config.toml
num_hidden_layers = 13
hidden_size = 384
num_attention_heads = 6
num_key_value_heads = 2
head_dim = 64
intermediate_size = 1536
vocab_size = 32000
hidden_act = "silu"
norm = "rmsnorm"
norm_place = "pre"
norm_eps = 1e-06
positions = "learned"
qk_norm = false
attn_scale = 0.125
bias = "none"
tie_word_embeddings = false
parallel_block = false
init = "normal"
init_std_qkv = 0.0455
init_std_o = 0.0455
init_std_up = 0.0455
init_std_down = 0.0
optimizer = "muon_variant"
learning_rate = 0.00599
lr_mult_down = 1.5
beta1 = 0.95
lr_head = 0.00438
warmup_steps = 200
schedule = "cos"
final_lr_fraction = 0.0
batch_tokens = [32768, 65536]
max_seq_len = 768
doc_mask = true
train_tokens = 734100000
max_steps = 15403
dataset = "wikipedia_en"
Each number is 500 + 50 x the weight over its row's rms, rounded and kept within 0 to 999. Layers, rows and columns count from 0. Numbers have three digits each. The size before them is the row's rms in percent of the matrix's.

# k: layer 6 attention key, 128x384, rms 0.124, rows 60-63, columns 128-255
# q: layer 6 attention query, 384x384, rms 0.147, rows 61-63,125-127,189-191, columns 128-255
# v: layer 6 attention value, 128x384, rms 0.126, rows 0-8, columns 128-255
# o: layer 6 attention output (transposed), 384x384, rms 0.114, rows 0-8,64-72,128-136, columns 128-255
k60 114:546450472545484470552534503560472420484478548557501416514558569568434455493470504457522477538452567539474554571482489575500550575556583532524550431514464509546464443454531492375433492358483429458508492416538554473549493426522473434489466464540566475539481564510448525474473428568577536450440493536457426469416424446546470506467577433425516615517513527508575394449559522479556439592519
q61 064:415456446479618538471514465529551483578480523426510617567555443475450462563429561405456445555528533474530476475498481613534571546491472516481533469506511480452508597406544454453474539434571492544516452481470484520502569533543469545571491602471420447443488419465535419421388523533581518476567557522538520443540491520507572491480521605496488499478469440406520449474579514548414517464522
q125 140:464409495450450471486485516495458493549567534534492536486477507554594435508435464533530454534548485437497486517494517570472486415516487521442436546518409416551629476439491509435556513574503520535422506507513386556430526546523530525480530491452470543560590564428635604401499461500438519528472509430542539452523491506512489539528603552427530539468428491516468394474492464512446563493507
q189 085:506540557491536461488389503522567530490517543535521534473485478540507465536567505515521578474502476501529472510575379425456518409532430503629427576550455514532515455408465452525586489502539530478499582488458441484491493486506539459473531486507403462612463430558499470506476566558505580512413525502516573420476552549489573546558419417550453518432533614483498455563469534498544530441543
k61 107:473463492477457454503472542539440572502538462494539514455537460518603476389478512508526468439489407348509523623509462542509496422404457533556471444484494449407528569457485462407524569487485586441493529580489440436512512386518464547552423530482504451519566392457564498520509498444469442486456533530600530483479510471504530478501524552488592486438501450542535458603570489493510441456456
q62 065:515566550432509560577477455583502486555479529546496575437430498498568472426587549515434375494566559469498408538428462459496442389436471453540439472549499468408428430594556477485534602549552491541553562527446583433452526487507542505478516524655456541421542521614534532565495481484375467505480525458456549421417523479569479502538465450450590550483520436495543504504550491565540474489536
q126 162:483500572522488478450483538474585521498464600513484501426473539516583506539509447488564586442483554413592542516480654580490489502493464546485507565532483554517457522580495444559559551463414512576511469505492454523428546529567479398441517589465459503455579580456550475569434450441558506518571473522553466452516501461536429516523608469457482506475495545562538484461492479467493541517531
q190 064:500419527503499539437545523543470498548605518489607476504491484520494483521477447589456474507594520448434560489479674529490552376529495471487429429531467440519559510474486486467462459533482483462455506534529445510477497531489549506496607502471497472531524491506529512523485512575443497470503450592527441491470459448512495485461531477489433445438556545493571513400510554458418485514446
k62 116:459455572532474522500456559423577466471487658494479456459386545567501499557562454527472478449546570474554548445504478505552446520504422600501491534469552453504427642573533544503523531545407504618568401580540512448431532492521427432520542526567539487537426477494530509578447482435449483536508583485441460446535500449393421558495560513407513493437515470503540573523578439488574487448504
q63 067:522523540402477559539510466425510554561395494457410569435428479456468514523535518337473470492475519596511511401505438534572533455566520471477552514604572502616509476615463465539473483429543487477462516427512581480591477439456527546467503510528583442463499521425474565445594431524516494552471516550546510510486468436521426486507536503516390507561530500503568527482479452542476494592534
q127 146:472537548515432584476423478395424446583439492416507502467510421425467537452585481433473487573533507590419558423509455570475519498548527550507481412542481450544411498627521456513488476453581446487502483430521433502505469482509477470495516572484519546452465535414456457494425382471478454562479479568508539550518568461426578506542455433592418447487421500524545555468478489414494474512573
q191 083:520402499538475524437524472497428470548525401531585499493451430453543551454444457546560551417561526570479539500415551501574590480525593531454482518492444523541519487504526457419447462432498549458466504484565399517505420518548539538526513462489399498419490431525507525485505470549527522593573487551419401511467386469437408559432511610361479568493498506487552452500466476492468567529479
k63 107:458576521471469528432422424414420436515433465474487427515480520487458530440613425512463475574532533519440545486555478461555544598505571580378482510578551520645532431622631475483511421470583557555492457559527492454555502479530487428386509452531530464506556457437449490478511458549511530525526545447535438570603501473404394562430471531508508397488506517353499505534517472459566517440431
v0 102:495470569406464475564497458534430438454458480392475476534523463515499493504554553532455544489481456457522516501577475424537550576541505452446489484568479535564509504502458565433555508474590441561503564535540484533546479478510533532486538462551521535458485484444461504575463492476429537415565548532552430514438513443514437499587533525474504439468535536460588458502438552501511430469375
o0 097:527455408528483484425539512470510464556542494587537453496562581455506517467504510539531530490469533549490403498473462501479558499466491543535491500532503532494470532487516490559470505451525555467486496464471504435461520496492447522498559470563474528590460457517532563450554556464565490475505512526486506557537420529502506527434529527479600619591490397508383543519531357533437611504533
o64 119:482521587484514509559432528476473533533442516497487434620497498582460493549523466466476469521584568394556506484546582537501456536501488472516471462491493449448612415551458517434452447518501459458587445482479468585544473574456476396507404521436492497443490529518433450469463483499446554516470579498519501439497628499492428517554473483604410512479488464582499500582489561434529360464523
o128 085:533537581503526479444506509575579520458525525470519488480405424498566463521567472491471571493429377577477500484441427479480415403490545496488532526475498444532510499527469487513581533597479557434392538488453528517479505456537507488428491540450449495477487438507474455515427527584492418533559469508408480566478533463524552477553561495437466470500474501443521533487633547490600503553472
v1 103:544535529396460599557493506448447390441481530480470425519483523503563449446574579571472541614605464475430523485462520505475484539563427462431550438481481417488471545496492585500511519510594542477467511468641521579462494416555412482508534469503453553511508536409517469445495503453507449478440507478487447601480514491495450510487541454586476514584574557412473505501536485482492445491469
o1 095:466408412651460512507435524471540621472504458567568511492488462519583575572484540441542495482452469550495426577558513467521526468428538447563476439571431500501585504453483425536410503496477544596563492484391489397543357595515553452480428480491521441509431536523581491486503469563494472493539536449519562530483416536527544549481535553391564530434518453519507589597555493457530549506455
o65 120:482531595364500481513573473474446427512491487529454523502522539471397439520463442504447505385524601402532518483513523583504480534545530528481467493482619493520519515454509526516534519466540497429420476492488491629499472532594404537440497532512503569526483431471451477427551473427501486490492531578429449430572550441526493492547566492529459602533455462463584459543409547426536429580509
o129 090:518505510491459518521551452545585482534522599446455437489504513413479510494647509553554500589529337449550496528404507546437396535434521479596486529539513523536533470579531553566553456529441446478451569486525534549394630460477508514559569534510449493497508579515457579530487407529484572460516482469436533505512601627484480477480489470542481432514512486437557520493501429560412486396552
v2 100:457493490501555515377612511503530580503377550503428452463585448603437463559412459495503506449507506497464493479491514526431467507505452473516450502472520487494478559464449482499460470488491545502508481419457442568562516463531514559444517539485559471564536573521464501531507574535528565446519476532549527418479597537536526424598503416502496515481512554441570559558514456478516500437453
o2 091:548440376552483527610417505481571422448500544580566547498509526482484526493604449552514524507547546533520570555493522547647472411427506535502510520421452476491586509558446469535554522491567536492490479526484465469435585590445543536573431545510464506452516484518571563516509503554448482426515486472564439571586444527477462497385475539507544458471515496544483489485489508553568455503556
o66 116:606420611512510541379456519568562505468582393516422507521486542498497640495513414442576532473509474453505473495515529471481530494434466520489596517606465595495476533492530530447504563379461595580524469448548530429452489436571495422475556565473503467566457514539465401485454432449490455616460503392473507529400556507426566608557368523498448527517551513473493506522585517478541560524434
o130 088:520550496575481477542560543490522491544463548437590507531437523444536550486544500604503463460452455479527574448629507518432513509534557470505435488465458420483450510496522452477484535556489484462452408538467499557510449568472515386437491557453486513555504524471419498509588507636454418502482559531553483537511478509511561465550497444555453553487462559630461519422506569492526485415502
v3 099:525592514468482553617551474495504513460503526441483521485473544558537571512545510422466512501482499548485592527492469627498580585503481602527507554498418503508483547570526500486552451457487553580488449542496503459536539397449531510446574520422496429516492476602513524536501508501403469513582465436450489524516488523434486509535524610485495500620458459432566468465491461579603519521595
o3 095:536358499509416392455460470457463543540462498530446531567529560455480484518391509507535495472513446497524401496468461417554535418561542471496430444586550482461508446452445560425410472501483519471603452432442498429534480622518474484546425417492492537571499549438535507481477548487548529412416499616519571521531524525483480489494453419454442465383500425491471443491559466432474449579478
o67 127:458581480495618514574569442481437458477569525554509479456395555579566455544628417534528518506450554451556529531462532519447508574418565447492475564457479498581479458513586403550535544524474480545408530486487434470543493448500511614535510536518512476339496494419558438521567434545444571506508448457539481478473502422432622505518563519509566543610516538510485516475532557538495473583481
o131 082:506487511454542630503573635447449518561573484416546426462555444413467475543424581526496428529555518550542567506483446482528422448471526453516559386498518541476475571540463512572497501515473439529551496502595493485378581446484509403461495473519538561583433448576461434492492442501549433486587597462414472570498496510511499429540520468517372521399512525622405551445480504446495444516557
v4 108:575515463553485480478519487479531523485430455533510519543504553553522491519506591581532520536485479535485556542531575512542422574493502502508540440462526518444427464503604547470516535433489532512447462411554485511477515493479522427448534553566510518505495593524397504507538467450476616463495516502445637512506495554517525491403491395551410436438391380452546481551602540562546559560471
o4 090:414609477499540470494503491552551486476523567472443536538469480445585460479539529486513518495536417503426411410536503509535467471510509509541433506526430457483461476432408477622496465564579490523479546452412458481568521429563511583543499454443543421516496425429521436470557527572507468508517500533568410477563500459496544511454495553540596568559557620530523499486462407496468476470521
o68 122:519444435469476539505426506504511500502470422585521486508463457560420521523513494537424585540499427461528598588416558490455527587500488495504494542600483550480564551406541452411515526495442524453521465512526474476486498550542444470470560514474496436529482560548538468480558462468543465488520531477447529442471431523587508528522573489484616466571518575515438546427514508502482534536575
o132 089:543489539497510423511498484472484488523364508569439450459571525493570562594516499451530474411490489429427469464550446479472492427456461491544478530468515486533475547552527611562544531575533538534639516502396520500546466436490526407537491455570525619473505522501520614526448505482480520534553483491620493427472512488503477603488422511535590488497437410527484483486514537536505475455598
v5 104:563416492426476563512530519564553511527465562456463531569494487477567599522505525528514492519487478486465437480512514506476510534525531538521474471524459440477493510523497620438375494520488483465474441414554453491518553607575597440518432521506544514579463505521587498441531546494460489568500568461538490511476553462515411523527474581476507470491543491604536511480489504590469562434549
o5 101:532523530548523507494449426525527492489509445531497520469541444580427456486495479456486591519569499464443588504483484443463462528464601411519459523498504572439586449547405490469505498571457526497613571605448498486447496389437423533472551541469554449474511584524467461553469377452498508471459477588484614454427525473458539522446479509533573514526376557525446488430450574430523452508465
o69 107:433456531516529466492534486482480492517510580475466513448481456529486527566541483494508397512509421561483490527551480496484526541465419502534460473572557484511474456551569500569453408488540484486519454471488469482557546559539505565529467525546402440484521323543528598434475563449517497517482505527556444476446479564558520480572591504477553480478604496478500557477482393532445525490521
o133 094:470566520574488487504483588476427468440546488534475441574479554437510459505565541454501490538482505507571531459521437549481554464469484553490447461469592564541503493415541436480506568545577528547475535492483477509551436614533479443562511449525532537454448591494507506488542434586532453468631561487475475605501403518505488526504452495484477421509580513523408560504455463506505490456439
v6 102:448467574475450537478484514517520443449463460511410420476502541531476471452502537484474494533581506563448461484578429367397439530581588558423427463480508464540357475551349441549501436442428525417459494471501484496465494423525482553535435567530497426477453552530446524610374526493504383532480486514533492538588582580610493457564447493543489461528540420565563533523467517442572558529509
o6 089:426526457466517527527576503478537588517534489492511537500483489449467393469456473517539497465457369499539513492457511619488451495452511467499520531538492593487535479418483434571471514590564494534443447586512518451404495545492488417444495450537497520484498489532531471417613501488487549525493445606486549468391378449415550499535469460485452518468485620468505515488465508530511549453538
o70 121:502449460538455514466474478450397432541590516441548516517439546554483469439479556531424451392610527432517559533512526510423531486451435505490561407469503547484474550520509538470500467493455532496540524438473443498460486535468454603483412514553551460531476497521490549548439593463476390515448460505518505546622561543583422515508541538492551544508536577532553468558515445562493529607438
o134 086:503464538425525430494509490572490457490527511554469504575635535493473589472494448526551479577499508514523550457485445545524577503535513496510535577499465417526549564483503670418461613559436485501422458499481508426436518453449509470474580509483507533556575539512461554481524498574451458511467412541497486424487492500561542440504534401572451505496557426445445465442478529520469456505562
v7 101:459474540481535551531428428595510521443435459388417558547563517499468461515592452470519488527412455492409595528514596365457412501431537533494432487459465507638473438508494502402526396545488483518478595475562504542462470478475489470410419507537537460523575431511509557482570474418506487469525518540557505456506457496441484522503471448647481461521504455504439512514557545430479554537599
o7 095:558505441529445444480573525440522502483510493580487477480515515429485561600460498556415454424394463480507434492431518596499550501567446515495491538510499523461485551393613495570473545396524507481532374506449464538610442479489449507536519548511478510558499593530496413534452435474573492611430513506504480478527549498560504531530537516435446503497495544512567529560475513556543425503480
o71 115:470564512562534494607450508503448472512534495532494541466537461438520465465468506495495495414576509490504469544532514443519605544459495544495491510547402421514605468592416508431533525474559477426347591458569457428450529479553557494575518439535458507484468432467518571369452550562435482562491527480535590582478425554493432547547445522563566441481515439447472478510539546519458609512522
o135 086:519496518459480585529461561420529568600542544545542541541520531592500489465482546475469542590535539488495500461408460492560519484535567435576515563510629449525467486509427536542499411523400441663470468518462490494438596517495473475432513560437524470485504565461441425520488522525501455422500366476419470512452409510441515527498602518488413436547505514541537548524553464496474487509525
v8 101:489602557441501463501557589432517556441491467510486588566496470448435470450577467514456556552675466456472479529582534450553505490570478468448400408516504471535492412580457577321502420602526464373509467526472528499585456499576553484496531548535520455462422537518565449582487452547543559469520532524532489499582506565509530515541565511613525587558485503435485467517517453445517493560497
o8 095:451472513524505453580568392508551443487535487463484437481549564502576475644475499543499442397375530564495456465473552495447495512486525535530593624482540461500498522477515378544522601471487575484561550488498521460532512501418513471548504489472491508591569443513396538412496494424465486521428443530465561453449515518469576507491445457453528501435548438509503482504429527504500463504531
o72 125:512499410434458455524502554497546505517612509523504515577500534445518467376524459480511470538569464494467519501535515563410389440521485493464504388504439454566583451529443519520502494576497377649520491520453483523417491587472499594475448476496543570526533537439560480524439476560564551502485540496561568466479458439504474432500496504499451515469473577460461472483586437506463502469416
o136 083:552482533536546578416433435480427511518545455573525419447431438452479489471506459476531501562492387478433547521537423513582477508445482492548451565508431546475425467478486511438515429517586491519434529549529522496465535382494550502498449439533367526561489498595573594515438471374572595506565509522530564608458487530482518325565414448501501551481606498512453483477553547495569578419481